{"num_hidden_layers": 14, "head_dim": 32, "qk_norm": false, "tie_word_embeddings": false, "optimizer": "adam_variant", "beta1": 0.9, "max_grad_norm": 2.0, "schedule": "wsd", "max_seq_len": 768, "doc_mask": true, "dataset": "wikipedia_en"}
Each number is 128 + 24 x the weight over its row's rms, rounded and kept within 0 to 255. Layers, rows and columns count from 0. Numbers have three digits each. The size before them is the row's rms in percent of the matrix's.

# layer 10 attention key, 128x128, rms 0.0655, rows 95-127, columns 64-127
082:141142109158150121125095125125070149121156109137135135114129127132148135152147116115158161136158121119167111189126150109086141098099178103142118125110109111131155108154079166123135111110113157
038:188156121153152156114100159120128121123125167121107134110102148117150165146167131105134081117107090119163144104136109113133122098110154138175115149120118144136129117107142164176144128202151184
059:127118144124106168146128096172143156140119121126106154179125123127140117121119135184117121138103129119131201136141117089163104104103124125152116100141149141150139088097147117112146149165109149
068:116131144115108134084132100159106107115133126138095145149132143139114126111127071128150133137115134149141169170144125113188155151147093158126114134158119126105120106133110111103159121185125099
109:125149084138139138138132147123161141140147109133152124096120137110152146117112159102142151158158128086112125115146115168102130118112152086136155098108142138142134147158134157092125143104112101
036:131128146107138154092093105105146119155128104134132158119169162124141106114086111107152141145118129088132175141127081114089122131111098155106171148121200082126111119122082158094133125153150128
055:126086115102133136140137147147127147096101109104143136089149147119118139108130130075137128188156127146133064152108136128193150137126098111147140165115101122127122126156148124132123172085169101
078:090081075085095136139126159162146151129116101091120148118138112123130134106126073133137125160109140134129158147123121130182131154143102172153146109152099119130099111139137166086146124183096153
097:112155073121142135144100117135156138159157115100120090129124124111125125175130099112113145141140175153124128148174148139174121142115121130075110146127076150122119110134133139116150159100121134
119:106153112146114097107143148118109134171115154115138138150168128106169120131131124098111127131126109131078147131117147122125154127123154087111152079132134097156138160130076130119159093138081118
131:167112121129136105101161118137123122177111148166132086140100124140077118104124143102177133176146112102168118110161139116158126116100147104077078110134149126162135111134145085136168168130128084
125:140112114102110136127200123082088145161100054096150171135139132126052149157104097137153117124149130114150129145118148089100122147092138141128137150144127118159121078103113119114133099106129116
126:082082173111135125121104126134125139096103122097098131105090143122088166138145122163125136171124151114151063117119120122135142101133100120134119078139137117119116137153139117109155116150100157
122:106064141141163153121148131100131122140123165070110163116166127147132135087112105105090149083126155155106169128123150109132128155149156156126121057121128095122111108101137120112158160111116147
134:092160084142114084117129098155127151160139127084118136154109152122124149092156149091142146165150157087089122111086113095160102112145121112089138172152139159126135133123106132176111138072175129
130:167151120116159124121108085119100159121122136149145117105133104171133071102134149115150135123126091153170177183110163129125127124139084127101085155110133095112134126104141172053132111129130176
123:102155161128069102055111153127120100130135114169128129093167111139134118095115131109138122125128098132129111115112070110103129134140180173112124138113121112153134135108153114123154153122123158
125:131122169122133114111141097119105176188153110159107148130127130143163114109155117104090143081127110133132083144133094128111116131138082081122146120160115161124117162129118144092117130091138082
124:142128165116080102119141054149126125148146118097132133081149170114134103091109120148104146104122117104133105131157127144146092160109109102103149116136149154149153109150151110127146135140147155
133:122092108114127113180154157112134136093144081136123108132135107134168076163123200130092132089134145094129097123140094115180128124162149124080114145121121108133109140157124132108148077090146163
129:143106098126113116085123118117142138163099127122150099181151123131144140132129150131137112111114191139113153138106113134118104118156082144151120118118106145116149157133152118143170109129128137
118:168104145118110102179124098083094120135141141111090099151141074090114138122126197112125146142135164175133149105152090188142102130142128165140124127132147108120118153166136134114137106144115117
138:079134130120095150131085040104101121145133123155118153141083136120107122137100124085139128111150177123093148187101113131113152131151148142088146146157126141121151112132170123076141126146116158
127:157151147149160186114136136135122112137165092082109129134145146118110175086129156132145124097124097109111128104126136135126098110110101155094160124093145159140128093086106122130147126170122147
118:133077100120175107089140093117082097118168092147163113111091110130159118107148162133140100098127146143099101166140126148104120151137102112177128127135099149133140095110093126108145154119116106
116:103145144147100155105132068145133150166105118147089111135133097156151144140132121151185126130127117126164090133129106129107149091098152156164082174112125127146113112135114143140120138102096113
126:129126156136147142161121146108103145099119171156172146113088098156134128141149114080148121133116114146104120122121157140127138100142093140130100107146125162154143117120163160178178138135118114
132:121112108123133152114110190165122147141130138132147114084081162115143163121156095126183141114135139131142099102101130137070134108133135135133145138132133145126141181100163113083131110135121116
124:164097151122134142111074141089125129130119141141124143101151106129061114119142106139078147122107147121105120114131125142174127110138171117163154160132150144113121206092111166089152150138125099
108:106142109116148110165156115083097134153150103111133134103128129129068128124148160152126085114098090126151118101138137159135155089146115100129156147098120094088117169127131167179140159109137161
130:144098104141134143128117183133168137164135094110125130131098130113127098165134142072145153128100125133128154096145117125120130143147110133137122111113132100165127107156114176123174169099128122
117:167120133124089142142167099148117153096130130138143150102139133124207116136116166146111141136121155124154109122131132129128141119124081115120136071118139128114100105093138103130108148125110147
130:217139114127108150128109148161131148130111163124112135091168093132143111109134133129135119167136162142127131091124111115095157106106132094094140109146102152168108107127113149127065128164105106
# layer 10 attention value, 128x128, rms 0.0593, rows 64-127, columns 64-127
085:138112116096093149134102120113101114137164147116128129090106135169102152113136111167107160112081146136138142150155164112150131104095147141122112184130129157175097109154107146143119120113118134
086:141156153155135094182159118081097123148155097156120133139164096101121103128100087119151105094101171135128145145150102146138112150133135133161115141137125127198111153151190129119150154124092118
096:123096163150151159135159111166145139131131131124151149128113152123128116129156165164137099100172125132132102116111146086150176105112125154145114149117063156134131134131132064118130131132075125
085:115077130131127115128127112152133147104155135121130131132092130130126160142185117172168125128195137104090099118152069148135148110117127134118114153149146130170090154099135131113135057126114106
091:146189102151121153136050134110153125134132105125074147121112111094151106132153149169135143055114158129102126137111136139146139120082125087124119135140134176133169130161113077118148105124109160
093:112086134158139140127165102099160122123121059131132140117109116165135131128129120143140098130158161102170115125119119113112145132128125175144114120122069143136093140111109090100108153112105099
094:117138117102129132138131150132161150128106119159111108115136114126133136120186122101125126111100127118154153127135132125114120136130121076136158133110111141063187115127120078109124118128129183
082:146173107090119143127099129114131104174157120114113144122187156144136155112105134107102157141113137132130120112128093148108144125126134139127130110103114136099146149132137099138133204109129166
086:167166118107154133127112134104084110169154144136113117141122092117134134115129135129136067116062146177167099122162104087167142106128128090097126136099117080123194105141169140107162071133124170
085:118109127174115106136155120089160093168139097140125151136152126147147131131082128122115104125138164127065123090111099158113145133109123162117105116145161106101101132138164091101088146139113112
086:134113174122164132146090096140097094102117165118189127136136131163121156118115123125113109105146101173114076145149129144144144093140124068147141110100143086159152132118160151122142076135080095
085:140160125094115098131082134134113104152135156108120126156125129133151120141119127160136118062107142109124113140098143153116139164157120117155120124135152129157127142118103158117154136117123174
090:138076130131138113125164084143139098129126170148136123126120137179133145122179132097132089126176117125149138131153155110165103164128123118111150111102088111182130086122099184126136110140109145
084:142177127092138114167132152106119151139115141129120130108172145162148101117136135151158161185106115140110140113117083117126129108125126102133106109121065105114156138152090142140135113129116122
100:144131123115128118121118131102081109116115179130096113116155149130148097126122132096106150152091122149137149114103143129148122101186141134125117102131095131155111131067126109154151122116108080
090:140126103125152117092179125125167101116140125108050125128125135117159123134097098170103129125124130124139142152193173109139116105163114113158121097127168139117130119136187126138135118136142133
088:109119130146167146097172120126148149150111083121141119150084109114142162111106130153135114125148145135134109165114135155094141126174133158143161121137108111112104155103090152120094175123168138
098:119129110133111142105157151143150108119114150159128141118096134142147173131110164145131086128139133141156089144125144185097132147151103121120123119109132123084113170132095142158105121138162115
093:173170136121134099171153160101106148158160132113147104145168115135152111120076094129154120128087101139137129134145083146124114138146125062168126145130130121123100136108163140130149068132155124
091:110166136156148130137081119145127158104122146090128144129129141100110132114124147147164152149092118101151125140122129116115100142122129098086117116140091127105171130205150144103141152146107182
080:119116088159157134143131132139186122139134138116083136097164142145117077124122113138107135129105074100166138087159108131096091154099128122118133134135126158117150119152086135118113112122095171
076:122085127145124111147121158127131137125162116153169103087091139143144092139139120112146156131169113110105124123150150181135059143127122120105135095152178143092117143141147150127104089133116083
092:140169115138135125125158135047159125129166096118110143133109110124133131132096112150144109065108139115142126129127093139133150135099111138152106112139125110161127155140129162102167103145135151
092:105089103122091112134157111139122121129138166145109144148170093139110152139200114068128158142192120083127144091125147156167097151113135116099115148120119151161156122168143174173133135136098093
078:148141124143136144144112121102081121128143095144105166117111072140139109119133129112144151129096166141100137133123094108164177114063120110141138122115118122115192094130133118129160122118127170
092:140147113131115119138117100128136096129148153097074110124146151121112088125145100085163124133108155147164141131143108121118105146089117128072103096142173128172146094118069176134150099121112148
101:133122104095113132117149123078143141111110156153114109107148109206143140124140142145113139165101161098126121096157146120130134165144116134139125130133104079119154120136118152106103104128100076
089:151089120121137110136144127159100151107114105138111124107145163125132123128151116103111120138149100147095093156175109160117085095176132106081178134109067096118163116152152190114134136143123140
084:124135135157117141140124134092099141108116149146102164112113105112127138110132165088118157171128120114146151122102135136093188097126147129128148119149074142096181112173074104130136165132142139
091:134125111125158125167075158115158133084123126154114106126154106131129155123147146169173095136143129102129106106134144146112118094144142108153114108111114131096153173097137087140156094137109101
094:098116138176114138126120125088123109145111147132134155116142084119153147116143138076121159166111129106104165126088156116142147102090126125136138133113046169052198083140122099125125157131142126
093:115164148084098150138104145180104082154123185146146109131138120123147126129123147130130152117119127126124107096148156102112166192133121119161137134097137129113116090104157141122101126105125126
105:106123125113088143131120151108088113144138135099122121107152110099099129121100097115140134114099110130099145167126159118120158115149148115163119111173134150116066123150160178118142119120137117
110:134096164120136146112109103115128122074149170124097140129073101098131101106105118134130110112178145151141170109156093102136129137133133172148129133137116150127117130122135141157143132128119071
120:093154147132087104137122128150122163101128158092137119140130102138146167114111124108163156093105134128196136144207139097122127115113134148123169149114142087103128145128090130159155127149101128
110:119135136166101099132142127118154138103125131169111123136133123128104135141165122151127208117115126114122141149132142157109101127129119131084169146126136132110099132135093139118078152150124121
121:139159135128123134130178121095151082106142127088118081142166084122138124151171118118135125161123107107115135134128145141133100135111116115111122098151171105163116162141067113102074151151132156
113:146117173122137127142129110126094093098100189122106153109122114138149118111164127128134120107116166111091161113151169085126162142198145139155132140100081147162125061137159135096135167119152146
109:123108100112165149080093112179127170153115122155119155154108122111123147135170114144141164122180093109125105139091120139128137127140119120128141123107092114100108115108085163119114162098093128
110:118119122089142127142104131103110146132090157138143164155124111129116111109109133077137096112139159132168129125168083154118108117161136125153103117105137131094139093092112126127119149128097166
116:163129152076108137140083137105101138144142132152153114124134123141132149137169139124148126175158106139123106138166161067149095160090104160141121115124157120135117096115153174172145158131157142
101:161179107107132117115152138128167149117150171092116119125138174080143103150119149138155157153106071087135121124128138140127171172113138111117165118154104121088140151156113143152119194130123145
108:158186120117143125156139164192093136144138143118136103107130136086113156148139101132069135165149087123087112118163120157144150141108116118104131138136118169100158145102149085110122140134130139
104:125203135102134121128103131118117138117152130119186083111112170104129128126124147130114127110108131157140099111075132147141119119133132115100122165125077146164131149163054133090108117122101157
100:106133093105146129144085115115143099139133118126106162107160123158094127122144136158123129121123194117178152148116172127132157101088153161111113117127120115098120145108143139130147137125135114
116:131112116146115162109143139113164098121102113146064109094130133151132152132103084081122104121110123133129138120117122147091094109188119149132103113152121120134106140144146125159134122128108133
118:148139118138099132194082099094099126132127113124102118110100117133124138136063132150124169162083097108114123149120110106117146099113123146144158116140126146120152135165108139121127194146157135
112:106134080096115130093154107155140112128143137145121119094136130149128107115125135151147143087137202114135123139122141103155181149098122176141136120131141144127106135101140128130174165122106133
105:137167111147138130194106135133129137144161121116209098130162151145155096144155125091145116136121090158114106138154112134160114111066133114113153132131133116111111116101133110129099138124120123
116:146137127112137132131126106136160101145145084158116135135125156071121150134151135104118090111110138071117143128092152124085199094130153114150068133130140116131171127130098117129164182135096082
121:161179134120164130131097149128129152138172093131121121146115161082135103129095115117150129154065092110110119144169128132143138144126141143103139156135167118141160115108159141102166059130130096
114:109136092109086136112121125146131094122124145162124150112166151119117121105149134110182075095076190130126099114135123130137128149157121164102111084139155143078120122158155083128116086118105121
114:140165141161137143136117130151180115143130119115113083144140126115123113136092155119146083125179093139143126153144123152155129140167106090095146148104138122177136148126124122139133099121068114
104:119098106140132127085114098151112136150083129130152143154131093128107123135106119129113116091114149171143157150112103114121145130133124149118121153124150127166082118118143111129107168127156107
123:105119142111119113169149134110156149094109171148168135112157105105151117114044124093138113150172169106112131121088182156120145157102119137145132168130174113122133144141125131124145146134164088
116:134134140094136139154147140133167099119140169114133120135105088131122076149136120128119206122119099136145090148131094151133096161092131107120143104112149139146131142106168144148106203129068117
118:103129129122075102131113118127141100110156091123132130129116155201124093143089129116123102116161123102123147129136170133115154131158116149111099105151129139171147125103145134102146131135129079
106:126113111105130129103119117133133079166122184157089166115167137163123083145128107142122163096136120137117127140137123159125055090154142152151121141108149141181189111154094153137131117134151152
121:104097119160119132111184125144119154113097161117138126125140117175124120113168140132155133104138121122145113137090114171147114073148131130141131140131153128118107142156209124112174122110060132
119:126141113132111121123125129131117144120141098110129128141133147159137120114130155155135132109174108139071118140121193128141070138119130148162152092109103173154154157146128147181130117124092097
120:106132145106148120146111102129093106147129150111128162140122125150122126138132130180146107109089136128132106103108204119121122160144119098103121115118161174129078152109087121140152128125165101
109:108174151124152106092117099092135164134154082181091128160178072142150130117147123137136134122139130131129162117098111137135124156109114129151158086091097183151084154128153116139138190127140134
115:126094097100110122097119116158100134104084105117112146167128155111128092145097141122106085185113136172173127145163176139125137091115115154101123122079136148140129146147189121105130108131091134
108:134164092116176107183131100119150127132126081117096116118121151148122135109145130133085136098149106116103155118158113103125123174139118137118115103115173148109140163176142122114131109140128157
# layer 10 attention output (transposed), 128x128, rms 0.0621, rows 64-127, columns 64-127
084:135129145136107091140101130124089128085128173131116111107167122123130116137135144118099133142128096116110098134135169168154146162117100152079152100182126107118133122171126147118156128171143121
085:160108131139129177153105141114142109117126144121161107105143145102108163147134171099127186138154114129103166105120093133111098119171058161144094108145099167062120110123101157146133092143131109
093:121137132126133126112100158121149108131111133103119141114125117125103119145123072098144097148134157138142124105160130127128116151118093151120142154094136106130111105125118144140128121096163146
082:148167126100057147120121150123110170144104129103140169127139120136128081098094140127169128111118142101084111105112145105147123157108109124123135160129121140157143111145141131156089132091145169
099:156101141116151122137154127142088109128145132128112115184144139158145168108131126117140128129091076183121108122106144123127174134119152150080117125108130110163121114099137149141106105130101134
096:122129125109104147110090143108120105142138144151112152126122134100121110147110139072134139136142145141145156093113129174117090118164152119150111169120129065113132154149146086158155106135151136
106:141075104120152128133131106180084142137147120107110117137108142118146140116123129060138126116146122104121114122147116121143159130121193143118129132113127130176091145106123127116108125141145105
086:106135125124129146164141150162091141111129103105144129148109142136175150136131115173133102137106083112138155154160167166086139139138110118144108130125145133147117078103120161142123111128146104
094:129107159122167157127113147138180128115108105108128143160138138125152168124129117129108160089106138115125139107107113148138137114142134143146116105129123213133129129118138160129130178135104118
085:128140107121100166133148152099125100179107143111171137116143145133108119133138129177107133118119092176181155146124142131106107160165153095098108145115117128113110122129128124160158129099150116
090:158139092128139106146132148121168135125110120125100145116129147132150142155091125166136122110122171125131121113147126125138118139169131122085101149150085140121160092087118130138118171157096158
092:144129115133122098104148110091138130103109099141146124155120135138136136124136131182121135166109106139100124148108111116121143149091167130080082123172129147151159136107111145197095126161116158
090:135165146123150092108131124134107172122090108109135167087115095137122142149103183103133111129154135164126112190120116116085123143164133113179163128147111165090101145108137119142101159118112115
093:103120141154158137113160117143102113089124133151095098145113128134129160155130120135115090091135151112149134146132159122129145138085139141115115075115145143136137091082149139154136136122136128
107:142138112125171105120140130141127137138140162152096128148110138113129186127125129121149126104097095128145108126170134151106130125072148131112107125101076102083153123177121101124123124155152125
087:100131136166119133144121149127110118156140126147114107108158136136096158145160198082142144124112110131068115069145109164147119125125113080097157153125094112112117128149134092099156117101135113
085:092158144097113120100145127122142124148129124132172143115142150126108122137155142179111129148101157079125161088144132143089073132137116081134106153164170104138151144112130128134131144090097128
104:145129098137137090126090090101087138132136098097151163164163121155112114130134139147154127102129131075144115124132115105129086145086168107135121137166139113155158111087130145108149169093107142
098:095141165146122142154116120108134123120110131166132092129107131134116170182134148153115179125117164109060141112132116124110130119144105123089099085149095144110123098134121158161119150110114115
092:134114132160141121139106123131125086093160102149106097153148131136116121083117142099146094121127157141130107107097113167162099120088121127161125100143162167156148097076090139106124142122090108
084:104139158093114112144151154136100127114149110142145098126085137127115126157141138123175105148137139165124149184107118164148163110167141129105165122114119124149107110123109132097110136110147110
084:117139138118109147129165120125095139176133157153118140116153123140082113111138143156095156151158136160118102133122104099118137143147096104154147153137093095117100132157161094109112129137122151
094:141141146143147131124103107144124140119113149125136110174138101163148133145157157135148178162108132135122140125076124130115072133173128096124100101157127161123133122116166140138155127110108102
089:189151137149122124135105108088116137130123097101147128124094123123133101126110148113142106131151122138115153180125132119109128128135092147196142113150098128112109136163158090110105113158159131
094:135115128144137140159139097139122152095115137126108111181119121141148174090102119104113092077129102158182130099119129127132123131159102157090149097135135154184111093114152164123118102157120140
090:130125136121137138137098124146124159096141110107137123115088142124156135090145173144113097117129125148108133121094152148120152135118134128177183135127123177125108086163124117104102167157123127
093:089148102138128134086174086157105128114121148108093137153126111125105149125168166093120097136170119149136122154124111127147109121150163100159110108151136126122147150105167111121155127156153085
093:114136171124143127165170166130109148165122141109088145065138139142126176134122177145085133123141168105140134144125120126116077117108088112151116128176145165114112115076138129105117116129119144
083:158117133110165100106114104130059101108162124136156107163116123117098163087140126090170094085110111146184150135134120129160108100127118170137112108135133131161135119111138142112110108158115121
093:137116136117106128102186107153111134132163111133105159177115151145163146124102126067106170083129117128150105141147099097100101096119132129117121162124100094147147087116154132123087103103142139
099:172102120148164100169156110113103123109131095122114097177110148128118141093091125125156098097135119151192121104162118141125120150104158142085130110129128113165116102127115080107152117133157136
097:130126094148132104136092097112136159119111106160142134175113137142104085109112137154087072129148062119102152164141103121127142144117153124103104111106140116127123148116128144168111131129147158
110:115094164142141153090135124128115086105117170142138089139139097142112118141133181185118108169143162126153086103116150112143136132121115132125078109159157094138148140127149147133097141088151114
119:103121112131156086131149181095117118155099140136161121159191172146079152149104145121137178127110133107134133179107107138148142105122135105135101090106151128117105116143132131101062148074094144
116:123098148135167119115110095127119108114106094148103135115122116119144130078139119150124182117112126162111118092117151131142110152159166081077112134176116130147157133124184155119122136112161115
107:171149128101169131156117141099058130116128133107151145153155128087176136093111114077119117112126128154191111119124148148141063133119116158130110149124152148148138148133164104148154126109105131
118:163144128077138147139040118137085191137145154084145136112138107116176115096157106147154125130124133095099132092152143128148163108120117143138128131110121157137138148124133112165195123091121126
115:148163114135139127081127113082162100142123088133180116144147081117121140060133081139128126154117103121152123160127108128093157142110122109148112087117133146128161157175129142129103163104105136
095:105107148152113124141129120128129102139100160105141080089135147119139146157123123089108140106124131147135163109182128121158135091124129143154108142127150168118131152137137099167116114123148119
114:140076167141154143093150117132150146132146119092128106113156152162118103139141157148131104132150115105125158134125141088153134095106117146092139132145126095103144142121149106111104088173111104
116:128148124110163163154141113110169131113106120140123111124135131131121163085127147127087142125080153104072125089073132129141092092098143123131067142121126090160143132126102114161148120114068154
106:104104110122126099089117136109096154125140138109138162143140120133157147099160109153148100134094137114145096106147142113149066087141081128162131128165159117143162120126135147088121085106117124
127:076139113107140142155105121132149150130131130126131156159116145108133118095158196093126118107086145105187136134096152151089100147136111111156119092121128139155115130160124114158157091128145165
115:110086115138107135155108138141099124158136136086106153130100124135105112162174116109122121156095058117114111153122177155137104147164151124137114082134148145113131138105135072128149139107107144
120:149083138114121121128129119168094095120104088105126102136176137121145151141133126141133114110136135144098108132156087108142134120121172143103103180149120100150138128106095132084137180162124116
113:123129181092120164138141139086093141151137115146127085125139077107125127116108131146119128116145158117113136141157162089140144133129131079115152113116141157128091122133103102150136101126138089
122:103142097100186122141152141124124123162075121180125127118134151097209104112142151118138118128114141125128120130101178137140145118110103120174147140141118072159115123103139134130129118169159094
124:153123171132126119154079151145102079137140088136093144161156116118097140096162120173093146138122105153128142113069111127112155181139136145138102131151125088117132137123107153114111120109157133
125:083117141122125149110119136117130138100118126120129146142106082131154121108117140133134096138126100121134170071101176140139122145149146095148130144130087113133112122160161072135191103138144138
116:155128149137121159107132168170138108114158106113098133142140151144157082108095105108174124115128101121156091137141145127171120118115157135101135095171135129156142109143127122111095109108155130
120:051126103149080157146131135169134129100109135117151127149161084138137157115147135135101154113159105127146109115086126154124117096152116100155118136124148128153102134163123139101128151130122152
119:152092123138207078109093146114108147091154119136128088171101157125115143146135128137143115113182093118141150154104141161082109129129164119110119071085096113145126155138111136130122152113159147
126:150132115154141140091098143103165153098155118098137153134109152117138152156165110145147151125090124116119114098089163140131113130164114102139125114113153116084118098131150108128133133097157135
122:121129151132118108119130159123111116127119072171087097093134160088121153156122119107072163131143109097102146179139096136151140111105123154131085127174139129123151177119126135146124112136156143
114:098116127131117114119141134151159127127146151122107136127120129114123102099186149108098102129136106125157135160131095106144135069159100133090129140159089138154144138115127153142101129103140115
131:148109151087099087146136175079096174152112115131137141092094134169176153134115131191131106164141134150115180099080127120126129140140094148129138153110099121159092130140136142094136145116158150
117:132097107175152183123156135111122106191152141133099117097162140132152137142150142140129115113131085114122103135068107106156129101106119115143119114137091119132118137203128152135143168167127155
107:140112121133107110148108135152121144109157126135163083140126121119096148127138134146128109163155156089124135135131155083125197176097117138105132158137087141139132093111098109095103124125114143
114:141097145102158143113104121103126090160128112176143130103104104097124138127104102125118128175144091144137123129144152119098137162150059133127128153089150130136129106105106127127092084096160093
111:103103107132156113113131140174124129138099096160133138106168148153115135115107140072136156141099121126142130136143120107183151145119129109151099188080107135108128169129147161125108143097117100
113:134194147132151111087116133130169118119123104158101135133108109137125125135153108159149148138115125136095098158122099123122168130124143186149098077159129119161145122127173126131084136099071125
101:145137158106083090172089102124131127123100094071134109118094162127157133133104145111123151105097119095118079129128151128159145141121142158119112120143141106151154113131123145131085165096100115
105:149134134135160085118130144140142112151126138109134111088163099144159144107121123151152112129133124107117144080142125134124089162167172100121124135113138095124151147103119148125133155155151138
103:156146108100081141100093131175113136086123131114149126121118105176112115126148100117115110145132129151138105137090170154112123116060145131170146165150090136119113093142117150166099112134101190
# layer 10 attention query, 128x128, rms 0.069, rows 96-127, columns 64-127
036:140081141148134134124149114117118129147094134116081149145139111084130113129121123143152119080125130144080147155111145141128143129114125085111076119155100155114090140158131132138120125134134096
037:139150153124166124180119132116099141109157118149121081120161170147114201128089103112111110120120108152114132158117121117071160110126100148118123121119135115151149143148125161109065162135087158
055:082112094151121152132126144150143146139070099111117157114122102100140117127130129161125156143129117111154101097124124088129150158105169135138186131150131183132102092112141151132169121101077109
102:130098145173137161121132138111105146155113140157110143116090132091161149162141150162126168148188169164115120139162124123122126120147148131137134104095122183147169117150120149064129141110106122
038:129113138130100097168119087188143153164104176118134108145126111107123117123104114141094112142149127164142054102118146103107143144138121110092116091175078157124149140127148132119126118117117111
068:075136091140126138098137126124108106123160137168101136127113083136141087105122114105128137135139165119168161138201119118150142145165148146150116127137134142105127153124137139149159096139126076
087:145114148134145150159143113147149091071111116158111119126157164148119157142095154114111112114116131120134132147111102099125152079092131115148120149164132128154159113147115173127079160138129129
124:107156139153153172136127102133126165142155125111116125145115109115132143152102113138135166119126164157136151112165117147116112158153141145110066098126143145123095116116145095125157136102106146
134:143135138172122108076095162116123128186151155151116123123128171068138150146131121159116138162123120147120112150146084120178093101081139105110150132117140104127109129133135098122113133153079158
136:131137125152128124149174122095090066133099095171153123120100105108127135122131149123095152143186106084122142124138173102139155138135125095100089109131155118061086127130155098103135154133135177
123:137068124109105127126186128103130126136124091106131155118160186121105116125094114128151094124162127066138094123130160105116122146110115145147135115118083137130156115088116099106128147130119119
127:150111140159125132152116122169102122110112099090131127113107087089136140142169119146152165182114097123119097157099157102130167080142117100134114118131139114109112097137105170104119133130124125
107:110090155166120101124116158119130140119115130100105157099124132170116118080150093104143124136169146134115109145149165135122133155125102105143149128138166092165103118133166119100117163162141118
136:125109110091131110112140148149073106150133119100172134139113104113136073127125146116128141144074117127133104109127071118135145139133118105112132119119137147124146082163133151139113157115152186
140:154127135142110138083088146145152095094170128122101124105139159111130072126076114154128132169094141136161150108122136090098155194148129144104120137155090119131145158144119112112065136151140154
135:103122153121129125122098125106143157124115098138100148157171078113140144115112109093099130160169115110126170144103097081105109092139151143136089136133155111124155116109140134117141136134109128
129:148161159135146121126140143131150194128138131168161127146113116156146150104162129142092127061141072101164073110147107105156110141097117107122121127147101115109132179117135138148120110125105109
122:168108142169111102150139129120149153138138111119095088088162139170156097122138142154136112112129103109132120136141138146115075103118110125131130153145141144113121119115124145141163103127121149
126:122107125134142131159107144116137118143136115137143129131108173137137125144104144131099128103101148123138113161134113094137136114139117079099120122165085041181124117153183169122160132120133131
123:121117114114107141134144111086088130150095154163144131142130195161139089105191134103148133136152146161115170121114154122129088122165105150168123133129117110146140131165113149122106084131120096
131:140090138119091120104109144110093132142162150130088116103107150049092176110142134141119169110165148120154130125152112143130111101146111184157093136163085128123164151150143141128163119137095123
130:139106110186103158174128152137100185124135104124122154123083121095131128122083125127160171098117134130124131136087126117112147082135129159160115150123138146122131130128087123141079134132125110
127:139098156134127145114132145158089071128144117084095147120159120129126143110112142168122167041123105139126150124136130156136115141140104137138163127105114147148118104133091160117110126147126129
131:133137103170171140127076106095111116125164086133169102139136114107136137132144144151179115101067121159095102159138125111098091112141116108137140161162157164164105130112157096123124145114134055
117:115162116114104147131152088166139105119100168115147125090107113114164134109121109181139139149112098108170123164151118141130130133105135081150103139140080121126163117148063100135115159113092125
131:157147133118130097116150142133132153130098175129076142102129119106127113139152107126135115172140106143080133124130129116155159120115110102120135148139112197135166149117150175158127124169179142
137:138146088100108120119148162127117169157126116118151096112095151151129157123157106098100143127152134137093132099149159139106125179092122099115139109151142107109199155107118134114089127154119172
122:107116163105116121111102137120129181130183140119157125092129073132084122126080092146113150147127118124119093094112106138144126093132145114133138118149177123142183145139103151081150128122185077
120:116136157172145135121155100126087125136152165101078176112140155086134113111188136158122118135116094131179136109143122133104140166146160114141158115115130098147139146145121137139138132121121172
133:127094143116131151107129171138141139115097101150098140122100138123109132116216139118106100106139138109117154137161111161113130140133150134138139146117084127134071122110106156112143167103137154
130:164147134174097120132105137115104117139110135118116133144147156156138154162157138110123116160100159113136128122111102094117131133112120106119140112124155156169127084087134100125098135115143102
134:164134117150127109132134137204129111139120142100166127111121113117140172131100109105137132134162152123100130092110125112118135077111112090100161146129103138150061122169139152130100122125087115
# layer 10 MLP up, 512x128, rms 0.0794, rows 0-10, columns 64-127
108:103103133160142141139172118099107135097122104140148154150139149120170135173135149131156114059103133127107166124137118168118096129181132130115175110114090119129125154074115110139109085110118137
102:093145166139131099152158107168154099159164119136088162152114108131167112174126148094130164166142137122108114115153089087078110115099147137065124114134145127183128103127149136113126142131157093
100:118145146122138121133104161128158112157150159136102153126180137113158129131099137150076119127077089146166143116112109081101134107126155122135098101118146164133127142098148079099139121147135118
108:122155119129151147201133108122126076140118127120128109143102115144159128156164150121133116097141138118159115139126097090115089092167162091087140168118119119144171117144142122092137145125145136
098:126106193152173141151145164158112136150154128114096172153169125114138142149121114152089092156150140128118112123114176170114116101137142160141100096130154149145107108137107115107119140138138095
098:126143150124119139113121095109134183170116175123107123141125084136145190147141136057128099157146146184080159110174104115105107132144156123136155149136117126122158125117112114136116141154159109
113:107169130134116094149144099132107101102103120079070145170173133164164136145183144123145146122107151163099162098150132146089142140156148120136136111086107145131164103119073140133143128115162118
093:116100154117173180122107085142112105138109092120119145153126119125128135120130125142096140068161103133142118140142085157154112112130149144144155153133132138130160126097123166064113122119149101
104:124126157145071151131118090090129139148119179182122151148172145175157122170138103116124150124082128118131141111121114107127114131139140133072110163147083098090105136114142157124105133121146141
117:148160091134154160147153135129154123119120117100086123130121139129170149167140116121112130099097117143138126126136148104118157109114145124107096131113150157112120120113128185131139109104133149
089:108127138176158120135124108105150112167128186090132148155182093146107121163102153134117163103132120118129110106124101105101102135166149127136111115147156148111144112131107101086138119149109098
# layer 10 MLP down (transposed), 512x128, rms 0.0789, rows 0-9, columns 64-127
106:118138115121118103120098169132126096141143163134121173159123104082133129159175135143137160164142109119154130126132130117112109126144131085140156094130088145095141115130139124124095138124158150
105:145130133106123118091116132106115149111143181180113174157076147150149129115139098159156111139126147128103104092118140132158137173124158113137113166126106087156106125180150122143127078177148081
101:097176124152122105132099180136172093110136128147122178119173120133139121106124086130124146113130184088163090127137129128142130121109131129096155125096133119128110113132149125134134157079134151
106:118137175088104147131152132090103128176127150119124150154184120149110124114140129112097149188075135140105143138152135114114138119157124157147144113142130120131063147127143103133162114150085115
104:131125156121096113118108124143156142154109150149142111101122081132105128154144144131080090179120129117114127163119117140167093136147164126108159144154142126142170130124142099113106132125106093
094:127107146116090104112163105107130108113116087156125127082163072162120125144139116144135147135077140101159127168109153109116137148136122143099107126182121110113112101118117150136158112148081143
110:168123124111119137118113167151144141170118133154102166149139180155109173166160133113119129117102153151097116123128091129118133112100095097116101121110126147173144134109117131112167103120135113
089:192161108113111138119088116152128118133123103155151151126122106133150137149119107131124150130124094136097091139112133089122106139092121141144166117129120131130115115118137117120113120086132127
109:121133123143135174124125135153166097114124112133091147148102112139127149129095156105155130156128124133145131116181140159155162145106143123192119123114119136142132083133078097144141122075148141
114:122113109152146114130094129094157138114168140138143140123123124131116115113133132146154125160103153085092121171129112126116135104099145114109099094116108123105139069157140116124130123130124135